{"d_model": 384, "d_mlp": 1536, "norm": "layernorm", "parallel_block": false, "init": "normal", "init_std_up": 0.0214, "lr_head": 0.00756, "warmup_steps": 200, "decay_shape": "sqrt", "batch_tokens": 65536}
Each number is 128 + 32 x the weight over its row's rms, rounded and kept within 0 to 255. Layers, rows and columns count from 0. Numbers have three digits each. The size before them is the row's rms in percent of the matrix's.

# up: layer 4 MLP up, 1536x384, rms 0.0832, rows 112-291, columns 192-223
# down: layer 4 MLP down (transposed), 1536x384, rms 0.0887, rows 112-291, columns 192-223
up112 100:151125197085144171061132183115097099128145124129128183112145063113114122103171172102127108118161
down112 099:164133120056074126110101155123139130121147140113148056134149146111118094096138117070122184080134
up113 092:129100109170147111128100125102157142183104095145137117139073129134188105117092140142179121117099
down113 100:081116139109111195134069174092188141099141197160119116176164174069120155103156152111147173103129
up114 096:142172182099156119127095127152118168150135174119115125116134166138140134105170114147150170102155
down114 097:085161084134179146120118125175172159196124096094104103104167130086109073134098156126139110093101
up115 096:095090123122115113132053120163144198132126092114124143146122163110151162107167149139131124144205
down115 105:141185088137102164145151148066153094171073171098199112143166142151161145150082074147094131071104
up116 102:052149138111108098124162046132144179087133141136152138176029103140108128081145183167124133138152
down116 101:147096178124117140157075135120149151091116050156130103055138103187118107151131169130175143166090
up117 098:159086102088117094118103132104072175131126149120103141141134097142209131119096162159086158155144
down117 095:110118246144176168138113090112071154130106102144119126169130170100117112148130051067111140139052
up118 102:142166089138155167098159080147096159131138118113144125157117107164121163074126172067065108122130
down118 106:078105103145160123132136112137110145097106123146109197129055137097147126134151144148139106149182
up119 102:139114143116176133111139118146162091116158122118119087182117118095135150138114137167118180047142
down119 096:156124160136151123174099119150125137139072129139149102172120156165174128152125143137106115093117
up120 103:068134101123185178132153162069155096142121112149102167067117156149148103100172144111130047139180
down120 100:147108153075114079168149127174148143142091160097076199134144145138102188077101176149155117128161
up121 098:156145125117125101077124187086112176114136163150117165104148161099151109132081085075162092107124
down121 103:102169157165096164087130111105116170115137099157145119093148123082101126129127154183179142137128
up122 102:171110156069108104118153104112175107151143115128074125124138130124077135147092103157140142074171
down122 105:195082149071199103164105105162127103165119109111151114179153125104141185109105130078156121157127
up123 101:159197111136117189098105163076102113126103075121136085107104145143107049154116158130110088135152
down123 096:117133094176172125136135088140154090099171173119145133091096103073175154154082198132194183171130
up124 104:106110140080150128089110097125119068156100116103156055163159126120158148128143117121106150108079
down124 105:179140140112080107154169160102125169202150156159113116123148171138122147133123130079118099221146
up125 100:137147131118137170087103163166129192180140098098103119155116095096125166101125131124078139100135
down125 102:110133094158089203140130138137139138143196202160078169058089153132095123132111147095063173122128
up126 099:130175156116222134089151121154124205105125100114121108150103177124112110118118106095126099141093
down126 110:104120202138159129110092125131089152090104123148090117128133089125132137128166081145148153187118
up127 095:072115182053141158109151087149128141134102203172136082155104116160062098131152144109102081117105
down127 103:170127069168172163138056113168076132129140156147139105096136115119086105103083112148118140174116
up128 106:128144101110130203137125147088115197164167192174159192166110149116116119118108091118144197092179
down128 095:090102092160125137129109104183116133146140139123158116142141070141116089144172165150131132181151
up129 101:117159101112156116186169104130145166098158108035125100101138088182125137136133122130124140141220
down129 106:084141157122138110150088119135156124152093145137117136156137186083158146129178140167102143078081
up130 095:143143163118096094127150126161112124185157144145166140123144088189102114127119175141124178083100
down130 095:146107122101122097031148089115104106072073131068175134144107117154149120124164125180109113140086
up131 103:116125146195155109133152117151048176119141158130143164095147135110116153111118096104110170162142
down131 101:139138205111193134161138115113189133137083123147110147108108109145160105191099119089132127107128
up132 100:134120136130136135146159152180155127142146178136092160080113188139103110136155143168127149109127
down132 108:045094097142101113120101112083149103189095159121114089153065073106138122129125124156106059129141
up133 101:089099175091045130104090110096147066196120150116151121154052118103117151147154066173121107126147
down133 098:204200077172113107117103075077139201154119145114185078135176160091113162087156153097145163070112
up134 106:118123107100090173092110152105114167177113144150134131095156114179113088069113191126054158105102
down134 115:090157121124134146118120159134121050131135085135123121160116104095149165157141141186092078098088
up135 108:134150127112135103137138102148157115212121148146068111133159096147075112111153111123093143136119
down135 112:171060113107154135160148114055082141173120108103189172169154064181109158135172210117124126157121
up136 104:174106163129132158100115146095160090121140207135153140178148161113168124118124115095112115135130
down136 098:127152091156131109131133136103142102147113162145109160101083114059066093094187221182108094131145
up137 096:152134153129117095135117155146153154113093128177094117128108116128115119118169133104102083113140
down137 104:123097101111125118156131163144123063104120138115143171150150159052189134174091141043132114105113
up138 107:043155116162112166124114089169153114162125093147092135120153162191070190109129157140099140134092
down138 097:125093146129105171149138095144136098137104150074149137141167088102101123130123150149163133112137
up139 094:110154115108197148159168112144144167088107137138128169105056164138117149081081165128163145163125
down139 097:196135102085145132163042121051101137147184119121108116099073165176176123135194064160118124142067
up140 104:177102150158076128141198112156162137115094176125161085163072128134134121134178131144144173111132
down140 097:048125128094106168133178144097123104121116087115156088085103147199111135138097136138069109033118
up141 113:187087116126118137113193118122160146181135115061151153164130150169146055130130107127163144130151
down141 109:140060134104176127125185165072141113081139180052113079109123178057181109096075137126115106110086
up142 106:124189139106137165120137144112130160131133122143156145113109057176109140080104133104133136130128
down142 095:070134109153133131120086067145151123145125117173156144112150171159143132166093156127140182156177
up143 105:094112132106133146096105118102149126109088173091140134128090158158157170106079122089145132122093
down143 104:121079181121132125065168165107134170135102093117109108130124102079157106113100125100094108149164
up144 097:140134177088081182118165135074136094108097195128091103132017146073148096072142125132136161112111
down144 097:136164122115131142081167063085168123165157087144133111144155142222170129115127143142120126172146
up145 098:127158133137104101149091101162119118146129129114164197097073117199153142109157146110098095118080
down145 098:123112148100113142124137098117176162136083165188128118169141037062068147101099067089079153104156
up146 100:124218125156113122143135064057109113164085177127128076170128196149111115099072145163154057131171
down146 096:164122149124121148071058136179100140113149093134169173152118096163124119159105114157113183124128
up147 071:121127073185133133175091130143139152151135131162109171128105134114133105168155103138055092125113
down147 081:105112105062124127128137095114113166127138155093132094165116183102100155149132127171138074165161
up148 095:145154184090161070082099114113140171120072148148174019114093102139108110111118114096176170160117
down148 102:156092121200137146128064115137092191115111165101131087114154129179132086102140142116085105096130
up149 104:152122076104071135151139117114094116087168134137181108115142108175106106102155129101123131114118
down149 091:152127163115099138088101118155147111116153096111114127133153130128094172149107131096168180198154
up150 095:089127127191111139138199116069138124125106164158148118135112145155175161076105163133165084128195
down150 091:157123099135149162089170120160127144146117113066121155134135147108145148165098147144110149115142
up151 093:091154092158106139200148135112055133140131143133157110112087084175108085106195117202081125134183
down151 096:159104149192130185094126102068136092135116151121087115133188110167166103157139105114166153076141
up152 101:074133159123128179153120116115096171129108128152175138149167137124106175127152181139111110184079
down152 105:133135158165083109148128113158106102078148092098090143068122147130117163162091094101153105125144
up153 096:072092111123132150105096121179149160133123125096087133196169157108127117152107142133163149176186
down153 099:173145113105117123169134142082133092129094101184161167121131069161154163142071101131167164121119
up154 104:161153125099134077065156119093164162161156086097152156114154131145073100106133094137166139053155
down154 108:050183123107060175176089155073112110127159141114094078141166094102192077096150160219096115160127
up155 103:074136144193172097102165119127134111142154126153091131084159093130155172100145091110150144157170
down155 111:146151122088163156112146147147129150120107112135065159111106099152159098146134148160133106096160
up156 101:127107141111106137142104205097148191129097119100142163113129050162115107106062128118112168069166
down156 104:193110155124149125127146166161068100197139142142142167100088131107085080129146128164194074076142
up157 100:162129198100095143108130124101142200152144168104124110207143141124119127135179117142106103090124
down157 103:109141141134144135139123156091113111099114129142109176084194143131126141172120108189102150125115
up158 094:095124108087131143077071114130136137140070110109148129175162142109112177091174150115165147110098
down158 099:101141173139147162091133115094151074138080149149140206135126153134141137116080142133107176179181
up159 095:104104144112122114141090065103083096104126153143132144160131145092124178163152162120077094098117
down159 099:152128182160115122186127175132133134151155091116123126155161132154052111092111148127170176140153
up160 096:193126127115141128101134113115087201144127089132098111090118088084173146108148128091150130115166
down160 093:113072129142092130075142074180160119152147135145102144156151153163115090164120115072128122133092
up161 109:122168117100128164170144177178143139089148143214117087188113158136108125129129059096079180113102
down161 097:189089183112147175084116114133151123165124137121171076176127117137130120127123177159136070097127
up162 101:154149138069122158238069126169195146113130113138184061167125172142105104149111158131129086155153
down162 099:113130167157130103063118133132098108152227204131099135117150130100103138129162201108137096121084
up163 099:124115125096064156135136182089121225159049144104075123124120060134135140080187048111124113146147
down163 106:095114091117157155138123123077125190142195138121123141135063106157057139150174108070111107133150
up164 097:126091134136089141115114192074144166105114122126149099145123132155180170133178196115144147153114
down164 094:109122148098132117122180108067157136118098167195064137140133192094120160142072168104177161134102
up165 090:155071113191129118151151083106124217148129138183154043121103128056095146147138111153156185110096
down165 095:104114150108105159165129166253174088144142132179132147175174127221119136094081104148084077158155
up166 107:117132137092116067098167184125133089140134094144121142092160137051133174109155110121123135062202
down166 092:182129206097052152121115135132157161165106161126066168105121114197108108135119173084134147173120
up167 103:200146037141187141162187076140159157120180124142156090166115096124089153168097151114141165205126
down167 103:149123089144139167125109114162189126155166192132141090123100097076102167131121124131140127119107
up168 100:137118152127113125207111098085095112187151140153189160107116116100091113137094163072120114125119
down168 099:106143142178159086107152141111143113163144109098088152109073174127189157061071140134086126041061
up169 092:160164162110133105136112096098167076073107155161100115133141141196127119128120124161118164110174
down169 087:147137000098145119107130103122140138147161187090157096116134092109081123084144100099160171157130
up170 099:111158158134165066164119206137086167096096128141149195118120079070137141129090152120142102145127
down170 102:142140091094128131059122146174117123081101087125149099131097120133080181117138142116116093132160
up171 099:065098119141083125123175109081093129120134186168109199132107030099107138120173114173150090076101
down171 098:193206134140086150147080128105140151189174100160149101105106127114113147148157118117063132162140
up172 097:188134153124150190087144192131131124137188134156097103128050144063127059116139152117112140148121
down172 101:140111120148076120139152115158141163100142085150141156148165127100130105143133110145171147093124
up173 097:172122122142128130084147055128149101145118098071154140154153147156108136151080158085199135175105
down173 090:151117098116164106144063132097136108070169101138150176115106144107138103109128108190139161070135
up174 102:107118082095162103067149135144169126120143087155133172142138102158175160077137081094173145036159
down174 108:146167082086134122164124123147138111110136131141205173119175130152130124116111122127127141150162
up175 101:098100125126178068132090143085140158121114157138120115227139118113139138133126163128131165108114
down175 103:146118185153152145148129116165118122086147090139142161138093117111118109095122112137114070079087
up176 098:128136099085095149077091173157196233107136130124054128102096103104075146159118190120107193152147
down176 104:153113170143138089150112147111136142109156147092196087130128184098138120113175094111115135071140
up177 102:141130148113133076043159101098114090094100106137152129155127153187188167132132084159092130118144
down177 105:068132170151098127186118147151142168106148162164105142136130170088113137133142126174182196132127
up178 103:151068067106064177110131108128167135117067156152131179131120078145129102099079105145122192105162
down178 095:067126110162142189200084104132100132083163128094147121083067116120087096144100101115128139087170
up179 101:151165123117078164115138108112167135092192137147139132099119154120136171114121162096084093178117
down179 109:161070121124172118210118203030098135131101100106098196106105121137068108152108107116125153128096
up180 096:114143096131142156163114130076153176147098153108164144107148208149188122147132155133137157126094
down180 104:070126129103129061093146100145119132194134115119116109115142125178081121084128163127142107101217
up181 102:144140078136162127135107155119138141151188149121139125149072134121132164127155103116155117145144
down181 099:156147129120158142135121130170124123085138147082114142091114105120091118095116152114173115186077
up182 103:141086148086169072180124126126092141112199110113129161127123168069164138183134135105074146080120
down182 102:142110198127124120115148130233107172095159128148166113151131127103091143166152123110153108126157
up183 098:144162125083134170153158154213159114190157180164203166170155105189084128107090155085104176178168
down183 091:165098059099144102084152122140126101119133114103167129147095056129150083083179125147131134094168
up184 084:124129099126155160080185060092136169153079139111165131167156166107147112151103121061138098160156
down184 089:116108153120152133167097114116131030123135128105086132168124108138121156134128069146133115080145
up185 096:058161094121161147155146116099203121202120192156148156116090137128121100098092127158109132083149
down185 096:170099155123093116110111072117097098074066092107138156111092108095113158104139131148179094159072
up186 105:122131154096101156163149125158157096117164182100107137109126072167078100070104075091143156138186
down186 093:078063106139149160108107155167194127188112154138087112155090176132122129059091135171169095122091
up187 100:112126105110121095134132115149151101178086175064206134139194084124120111169172175155146193083047
down187 105:089109151146114166140150125117128100120160108120142125151173148123136135045100134111117127169167
up188 096:047141097110139108118109173119122116088107175103111131136155172132110079191155106145130090105072
down188 092:190120143164155125129180085110106110120102131114130104072119116050160175160116174105136108108185
up189 087:078118118116155162128169123128126139101143055158168126122118123126114157172059144124192094132142
down189 097:117105138142147144154119115126091098060118140093175137124072141177137150121138126172118105173126
up190 101:138106136097135056117101091158113108118049128128148112147125110084179139115187117096123055136130
down190 098:140160135134110137173155167095171150097155097125110122116158160157184112160096106067111158135147
up191 099:102165195084121113156137178181139140082149145092050176177087097157084158103135140115137098120154
down191 109:129152146112139108151116091072081124076155133081175096165130142134082087104145059137125162076186
up192 102:124096121163100154126137157151151110100144137125091180165149050069150159124071053123096122117182
down192 100:096145077104136142061126111130175161143165183040080130138135091121085099101113078119077069083154
up193 098:110086187091117088142128145132158124103106159116130165058202137174206118097161081161142134132105
down193 102:149084108144163146125158184083148124102096124107112179111140097157162149154086153096132084159134
up194 102:147162133141212137143088128151101158150111138106141124121114164132094105147113100101129099164085
down194 094:035066092143067165159218182077181137092176156148099106111128113119089193129075128130123131159152
up195 098:110114125137101113151182153118125118159191169125151088098053134180060140076133081195119187136105
down195 092:128089170106147125180138108115151114144078159046180064150144085103109116135173161117143088111132
up196 102:195112076080122172096145129070164154120098129113147100111087117127159079188136145112133119082104
down196 089:076130144208145120109134136105184130168153151136139113138054181100133124134123145172149155100157
up197 106:140180082139182107158149133123132118138131121127152133116135109164080123096153132132095111146091
down197 099:074148059122088117117138134174135116116185152128147141080103064106160123159124130136177133157102
up198 101:132068108138130156121161153125116084144167077104108170166151154125125055136122047120115134111082
down198 089:141125135114130132134134144111117132158139124123104088114028127095107184104161168100147146144118
up199 105:133066146113109154104131096181145138140105121124128075092165181150145125198142122126123089132133
down199 097:130126119096118154089082075158061119077110088136182191111150133124101133141120123173077183142121
up200 102:155123113146117145104148131167111090147075151138254107103121140127155154126126174110158097147213
down200 096:132106073145134104175171136189192110109137178126052115193185047113168117157078169106128110165170
up201 095:146148065146116123117146106152167157109147106122068060106044104127202143073154129136172130092145
down201 093:126099138086152184148100138132154116090091120109205129112155093110107109138123164100165104160183
up202 099:147140160121095166153099120166151129107127108153095164108127087108116119124091109103086168157147
down202 091:081088102094171169098111062074138149177114112113130098108141116110175147104152184118146050092081
up203 105:119154101095142126102138130102147096122132124126164136132137121145140107135130108104084170131132
down203 103:093102084164145114136187111139155069164128160132125113194146180112176065119122119073139152137124
up204 095:121054179134129145177141139146167071131134157145107166157100149123132154095142170118136147076167
down204 092:112058108176125161078116116152121156069164117136156041111104149107162137186063115244137131166104
up205 104:147124132102091102096131111164124073152059066139197062166131207104104140129024151197101162112163
down205 097:146126182167082146101142070129146135166132104061092159092130142140110195134158108152178139142091
up206 101:092072120113106231175195149125140112093093122142126115137103130103129100103132085089149176137121
down206 096:103138093179133090120139111153143089163179143090127120122114118201077101111150048076151089176115
up207 105:138129116124157154131079131121131117141117150151150164187136097090143143136132120087117134149172
down207 110:115089111133157132132111101186112085145137079102149165151181115157118091051143134120146125109017
up208 091:141099132126172105126078127134165143148123176159175152075109128181136101134159135126087144148099
down208 098:086160112102106135105184117215167118107158108166104139136131117094121221118112145110141124153091
up209 092:098131104142154162151109140113087076098106131149180087139131075155145131132118072079101176149112
down209 093:117096146082146091157122079097160106153136088096092130075125141102170191147135108157127100164112
up210 098:098156122100126101145093142089116139141166140137134156116125157149182075122123078115138126111131
down210 098:109140078127120101185184066107210136136123113115100018148096079158147141134169118075173126106134
up211 097:148143105123084093128135145122102094158106135132149091094071151176198114165107116097098137103176
down211 101:109144087141105141132158161120094090094100088121119136133159102110098098197164099165075167125034
up212 097:177178160183155120126135143115145107090114077179134141098105142073155107099093147172100074130109
down212 098:187118140063138132140177122114157046091153166083215114108148157131108138181120147054157119172141
up213 104:118087170092115187171151126127156136194110086166095141131125121083113146132075053133094130114139
down213 104:117098139096101143185158102116139071155148201139093110121113125099148160128098129112131127161147
up214 095:088092116120124063098154164095091165142147114145091163136134133151133094099164083146134089094162
down214 091:120115162125126135178148118102103139102136164158166073125117122083129161128198165125091146131141
up215 098:055106117145174130115108124061138107155143174057143095159137130104046070092171139064097129164124
down215 100:140143086203119185167181070177160134133177084158112146066103153139127104164129122171076125107126
up216 102:057141137174126130161118140151066108127113137083102147100131120200128094134125151089049080082136
down216 096:212163130151152077139169071124104122194148128106115047055119106151234190102166111153127110118175
up217 104:109123128089105147156097172114153142084152110096162134115075196127101146171093209110202117111183
down217 098:117143154047144081171150123133082104145196144135132079100152099137136108129121114159157165131091
up218 104:146161140132071160124136134153239095094136169137118121129109119110126078073114138090086101131151
down218 110:124112135147094163106154151135166139187157162130071076152079130144142107150132110112151073120134
up219 093:173196094097191196083149123129128144137161192207132115152133158069165090119120119170152093098176
down219 098:119151148074091098088058085125111108178108122167142143119106102134144110136181119143103179088101
up220 102:176098199122160104104074141180139140128170086133129166096172142102114161124117082098123153070114
down220 108:163158113089106227116165144105097143138092134143124095102159209093116131149117135171111201130117
up221 109:143105143079133157201158132095095150121107121149094039179135109104145102113204101108140168069139
down221 101:122193111175151183114150110099166120123092139149118102120160123012121078118105163125097145157069
up222 090:086098175180131128084118130158122124121031114128180154138120153131133095098096106137062147076098
down222 097:126103137155182153123142118120162121129122178142133121145093116084064161145103207136135124172134
up223 087:125135159132168080109143130141132137132154161184127114062121118166085112127135152099130132121119
down223 098:104093096137106142164116180085096170157153130107148105146143125082168090176108122192136135099119
up224 104:151104137091131169059105155096178087043169115108188159113155118104122145156090127089149118115169
down224 100:180122123127149117097141165106119122151128165136169144103159105088168121121099133096183139107067
up225 094:155138130054174089095114094073104134102170184107190044106162138139103119097128130145122130133178
down225 093:106120125141139096073199169131119096105104123098074125151141144168077058122088118129155139121110
up226 102:153134136053160140168164062113158124132111120090112163181160069137175133139056146114137178093145
down226 100:102141135184109147094125096126105074128186127152146174102118128158083164151142118099144127118104
up227 099:112133142104094092152198141133115159111119146093135078074117144134173157064125109119086202168101
down227 094:082137146110098111152104098084125085091121077115142083076116106184079108108185090115146092107131
up228 100:133090191147092161097133120106135151149110132166139080145105131138114165064166060134100129169154
down228 105:075138100148060179110141102048113140150131173137171144145078041111156091164171126172121167107166
up229 105:157124150114125148170130087106114164093166091129130149166161149177115153126103104128153064100110
down229 098:082091157202132158138128144113153110169099088123168133144086184109121115151161147142181133199132
up230 071:136091192081107090133078132089132167093143125154120138094166143124100141123096125120081143076093
down230 083:080165100101153115106194143142092119157177149063141111154188152095143123099141104126131118158132
up231 096:147072178168117126135080116162108136101162112128156145165154089110175152098137129138170177143086
down231 095:101178100093130104145104167077088111095150120154080101090113156163081158135124141150094000126161
up232 109:128163151099112112102175132168131107126151169146155072135157133218108119149115077108148067110166
down232 108:087169156177140103111120114139133062156144125161128104109077119116162135129112111147188141130125
up233 101:076067101138155138106167143123136139153089181124157132128129109128149185145123145100134151117165
down233 106:144183111135137153127106097100028110134079149143095132078150117108097128137212181044114094114123
up234 098:099172114140182121130093111137074157146132098144084148184104075054116138097164131174129133125158
down234 100:090088139121127106117184066106129051122134090113154108084154130147099174171138078091159109169118
up235 097:107129128108138185129140164114080165125139123181127158148122150072094144114093136151083137130142
down235 099:126109066159205112095078109131203158144153107090164158105122159100202133110080161068134121102104
up236 097:108179089148155120137112167134107176107151075131150143129147100132160147171143143138109168121154
down236 101:122089159134095109150118086099133138126125134146137105080119102109088084086177144100134145147180
up237 107:124139139118176144141174106113119105147065102113107171206121166081138095146085177077142196126125
down237 097:174098104130154140132073162144171083121202129135101153124131126109129162114192151163169113183144
up238 095:208051134115092187131145105083132185146178166171073120182102092171127115128114161053149099098119
down238 101:139176128170113122126164077149090128093141131163138156117153172116128139109127079150148178075108
up239 097:103113187157124171087135124093146129104146116157159099124086111085109135111075124149167157146116
down239 095:142162152147143092179134092166129141108117155082135165147105106091096170112110124136084107118188
up240 111:166142133176157109155158068166136134120137125137138169144054113057128132132104130082130140138076
down240 104:129177085134136135139120158068154106134088108153077110100083059103133185162078117158120143170141
up241 101:074109094132156145164147171094153127119124131129139136142109095162187100115057151144106113099141
down241 091:120171175058103115133103070134097102111047085147135106125172179155117189158124103108106196157129
up242 086:069067175076121124087143114141058090099133131113159153230111073130198118165121159179173128138114
down242 090:106120078159092114184083154111163163154175103128142048096106134173142132112159101070116122162111
up243 099:135101154060119183114137085159120178132087084143126172112136146127099098096169151079130171187150
down243 100:137158162126108133162129103087163110118094141158189144119149158188095134148130157136142085131167
up244 102:115142147089127076108154139128140217111135187148156154177132102145100159110127102135106091080107
down244 097:114130194111108181118167093141118129152121122142122158135161125134189162198167144158113118103133
up245 100:133124111125116098146136134155089107119148093096161113121146175173146157146156117108097181121105
down245 095:099090142130159158105101140149124123107111148093087137072107080125126139110161164078060121144154
up246 094:128148150144127170136095079148151129179176104112147117127040085159115138128091117096133115152131
down246 090:116141146129166071087188122195159153173138141098109106162146130104146093130154083147157168120144
up247 108:140147148125103150172138092172148151152195167075115168114063172144092131118115199110126164128119
down247 098:185148119136078181151147198145105108130162106122144145082183197112101133091107105059122111153093
up248 101:155077074136182086167158148089119099164171101144124106146169184133079116157116147155213121144123
down248 109:112150173095161161150068130193043137144145110169088117146161181103100172154156078147098123156148
up249 085:121147082147083093117157149112093115117113083186164119130165100197157112168117089115151090127153
down249 104:104128188069145076135162077099137135131141109078129100138089145102093134128125091133080156113084
up250 089:116096104096156146142156179136080110107045152103126189125137171057122150155077149128077142134083
down250 093:208132086130071146150120173133205145065099159133106139118107144148150070113098146089147130135139
up251 111:147152167184131120120152117121189116124115151096206149153085077158143142117157048193109139120078
down251 110:122087131145135061091151095158127096091093125175096108145121132106165087132103115093116143169135
up252 102:165120070117168146130139101146147120068063089107108111136134138120165087166078111143096127134170
down252 105:167094140149163099148188136084160068114090164135163148090094113135118123160129167104140106144149
up253 092:144115079115057129121165102109095157045114103129149140094132117168186109162123152168132144096163
down253 101:124089124163152148143138134160128106131143102170095144166092145098157115175136148169087102148090
up254 096:160127137103112115132085114154118112114111145100119188154072093100110130142172100151143176140132
down254 095:162121109132159183111100098034098117136099142131082075088077154132108131132128213107093178135124
up255 085:101122150136105084087134111152128084116167120171150144095124124176121194145113096093109130155141
down255 091:148100076069113170148166086108109129078128114146084084083125122128133096149107168160184178171154
up256 101:121134184154145166070132094219114141124154173179131057117112117121107079115138145130119094124127
down256 102:207123175136129108121121075135137174136114147143111140170094160163190059094094092108150157134171
up257 105:163104186154094120093164149121148116108129176130073161071184109121161101087153135046106141110189
down257 101:095133193071123166088049108134093060120149152147111115138184140124110125148154143064142127135128
up258 110:134149176113167111114203085128126154099114142151106130114114121123130102148153104124112143158143
down258 100:087109096180125122110138088129164116062120136116112154097139063130136171173061140112182103134192
up259 101:075085138127125071075140145134129116132090174140166172164132170089132188188146155103120135105118
down259 104:126197109173115103132176146063138113099106108155032120088145175126135150128133189146191138151129
up260 100:079132159137142092142196141149096183167103161079181122088105117136156100037121112141100164151094
down260 090:119096122108176152068093113195127124122152186128145136156095105123146147177101082128110097151140
up261 100:145142156122167061085118164068137158108141087173111109154083120134144123137081174062118188126103
down261 094:170145137102103111173098129158120120090124138092101077080149155128090122123098165169145079159100
up262 110:152067101113125109105151166101132139087117176095143118115106095090155121171147075136085122104107
down262 106:148091097112091110107174115117085156101067149121077120108107130152126131203163149114108109162113
up263 095:122108094161152105132149186122126121187137135152121190125150115124179205160124124061147121218124
down263 092:122155064145071138070112145102131108160141166168137056131120161084085103102163092160156107161149
up264 104:132123164053088166125123111148156103089113147137095135122137123158085150124109151097096125188057
down264 099:168123160154144130201069083077157128171121183091126082100168109167141142082099165111116160099180
up265 100:148161142109117123114145155124099136161132129142067215100178091144168070103097177119142108166185
down265 107:145135217052133107152151071168178126152127088113138112085126148146077138128158063094105100129120
up266 091:077157118107099080132203106152072153159118117135131139086132148095100124136138132135044156121122
down266 102:152095180138112141105084116097122122110173129085136141178174111133156106110134094081126136132155
up267 101:131184158128148108083074120104139130112192226128167151126186064118154102069115128126089168104119
down267 095:156152140156064126164091135118153143149106055045133090100129129102138117169156144102156114145126
up268 089:162117170075113185113127079154152156160097106180112097100126089121146114115112084126086110158153
down268 098:047105062178149067107158164165093199135153131070111107134128100090141098156187111142194145120136
up269 106:131123088140112164130134155096099172137112129116133168164118134142160180096119158110116119106174
down269 103:130159136131103104127141102112148127148153189133121109117121145136131062221169107101126128074113
up270 090:159118143093122101101089122094166134159197141133108109128086165143098185126166125125107150162134
down270 093:068070177112122082132102152076105085115154156099119123127153130114106158137114098143118157159142
up271 098:165140113086177137189106080202077153151144108109129133131156134142123141143084090135079112088141
down271 100:123058120128117139111153129070192145085123123125132164165160142089120122151174107078074064128077
up272 102:133108151161058142134135070095086138165140174076093149121121139158111172113159147088099141167122
down272 112:144162108122096069108115123131082133169191093150053135132150122162092144110098143157172101152160
up273 100:151123153109193125168153161126118165121146166115108144164119074117169074168068104151154133099106
down273 097:135097050089120133098121091139107138149101155137177099115129131106120104094153143113133102163099
up274 098:141159139131107095069063090082085128112190076088124144130124154101082189156137164134132177110145
down274 097:100141137106155191137107101143153106109074181143155116112215118137114119121091178137140131179124
up275 100:106140145112107148127109190157135110124063201151103085189154186112118111137099112072112183109109
down275 099:137111107187129140134171153126142115063152093149144135128091113096150095140080178148097145118112
up276 100:184100095149168138121154127134137150084106142129140163160089142074057110120143125140178099158140
down276 099:141101154170125142083136139165133185159100125084162139111117082163127170117160171146107127121140
up277 093:166138122121133150121131112183170091127152124083095073128120199168154168091152182137142135094141
down277 096:090169159118148138152104133124146093115107116198126104083203120096145103151149145081072115087103
up278 102:150168155075155182145135157070170118142139126134107132144155075096095112171145124119138068125150
down278 100:096136177123102119152109162123143151158123140143160112158142099153152203127109112148114128117121
up279 103:194113076118089129102139084127139106165051142112190144152160114114127140167105139130147105172186
down279 100:098196142125118146169176175109122175117119112074146097105126150124128179164122098169067124120104
up280 100:190180180111077089144150077131106188139198142151073141094063073098110150142137158115169149070171
down280 100:146122146139092107098155132142141092111142131132144086087140169120143087130163130099109153150061
up281 099:143128121129101123196122164098093081157159140160134150140123101147160134160140199121076120144162
down281 099:130136150098144146148131052139083119125134126183115102095147148126141158178126108115098087138124
up282 099:189165161159148145131163149124177130159117145133080113094136118166107167196171091147107146077143
down282 089:138103127117161128138085070125172084082100114122154123124119122114099157124104193134119093135100
up283 106:118097099099126137118104063181149078168152193146151151109125094186116166114192203143079163157087
down283 106:106162091120125172137128092087091167086130120123104179116202119110139209113105099141193171141171
up284 114:084168134093149128172154130176123142168117102114168135141031114145116151104115163117182109117149
down284 111:082163095118114150134152101096051162161125127070127122149172141109112086093129107073091187120116
up285 099:153139124087164128111176177110128132128160151127094138112084141170100153116140114135134118175173
down285 094:097122107191122130179134109175127147102079150162146178086171107117107136178156158135130128127117
up286 097:104146121153095064089100116156123169146167219159105136082082194166105115112099133092100129188173
down286 094:126135112131088141109183130122140107109082145141145115132100144163080135126141180134096106122090
up287 083:129130116061138121158120068119144114150142135142090117134132157127077087121186125116063145081111
down287 093:130138140106096133075155152130081174062184144144099117181151123097140158148094159075170154199168
up288 099:105117129116112101160095104112165117113095168184110128080087159088099094079128144172076103094072
down288 091:105143119119147145144126149166142133138068119110133104141178183215136127143139107095133152112133
up289 096:153131127137198172122155098177115134112122122096114154133120101065187057110137102112166141116124
down289 095:131143150206067127148134148108085100134150203156198152100128155136151179121142114142072154111145
up290 093:117185104165181112122122081106056134102180132111142088145118095102127149133219091104146130057130
down290 101:109151136118097112191116175192161131130120152155127102121147140145133088192081225190088098129099
up291 100:140109139176134149106151077105151108124165140146086168090146144119149147105113155082095142118203
down291 098:142150094090136139096087206123100122205140099151131139073115174092173103089179143057081148159127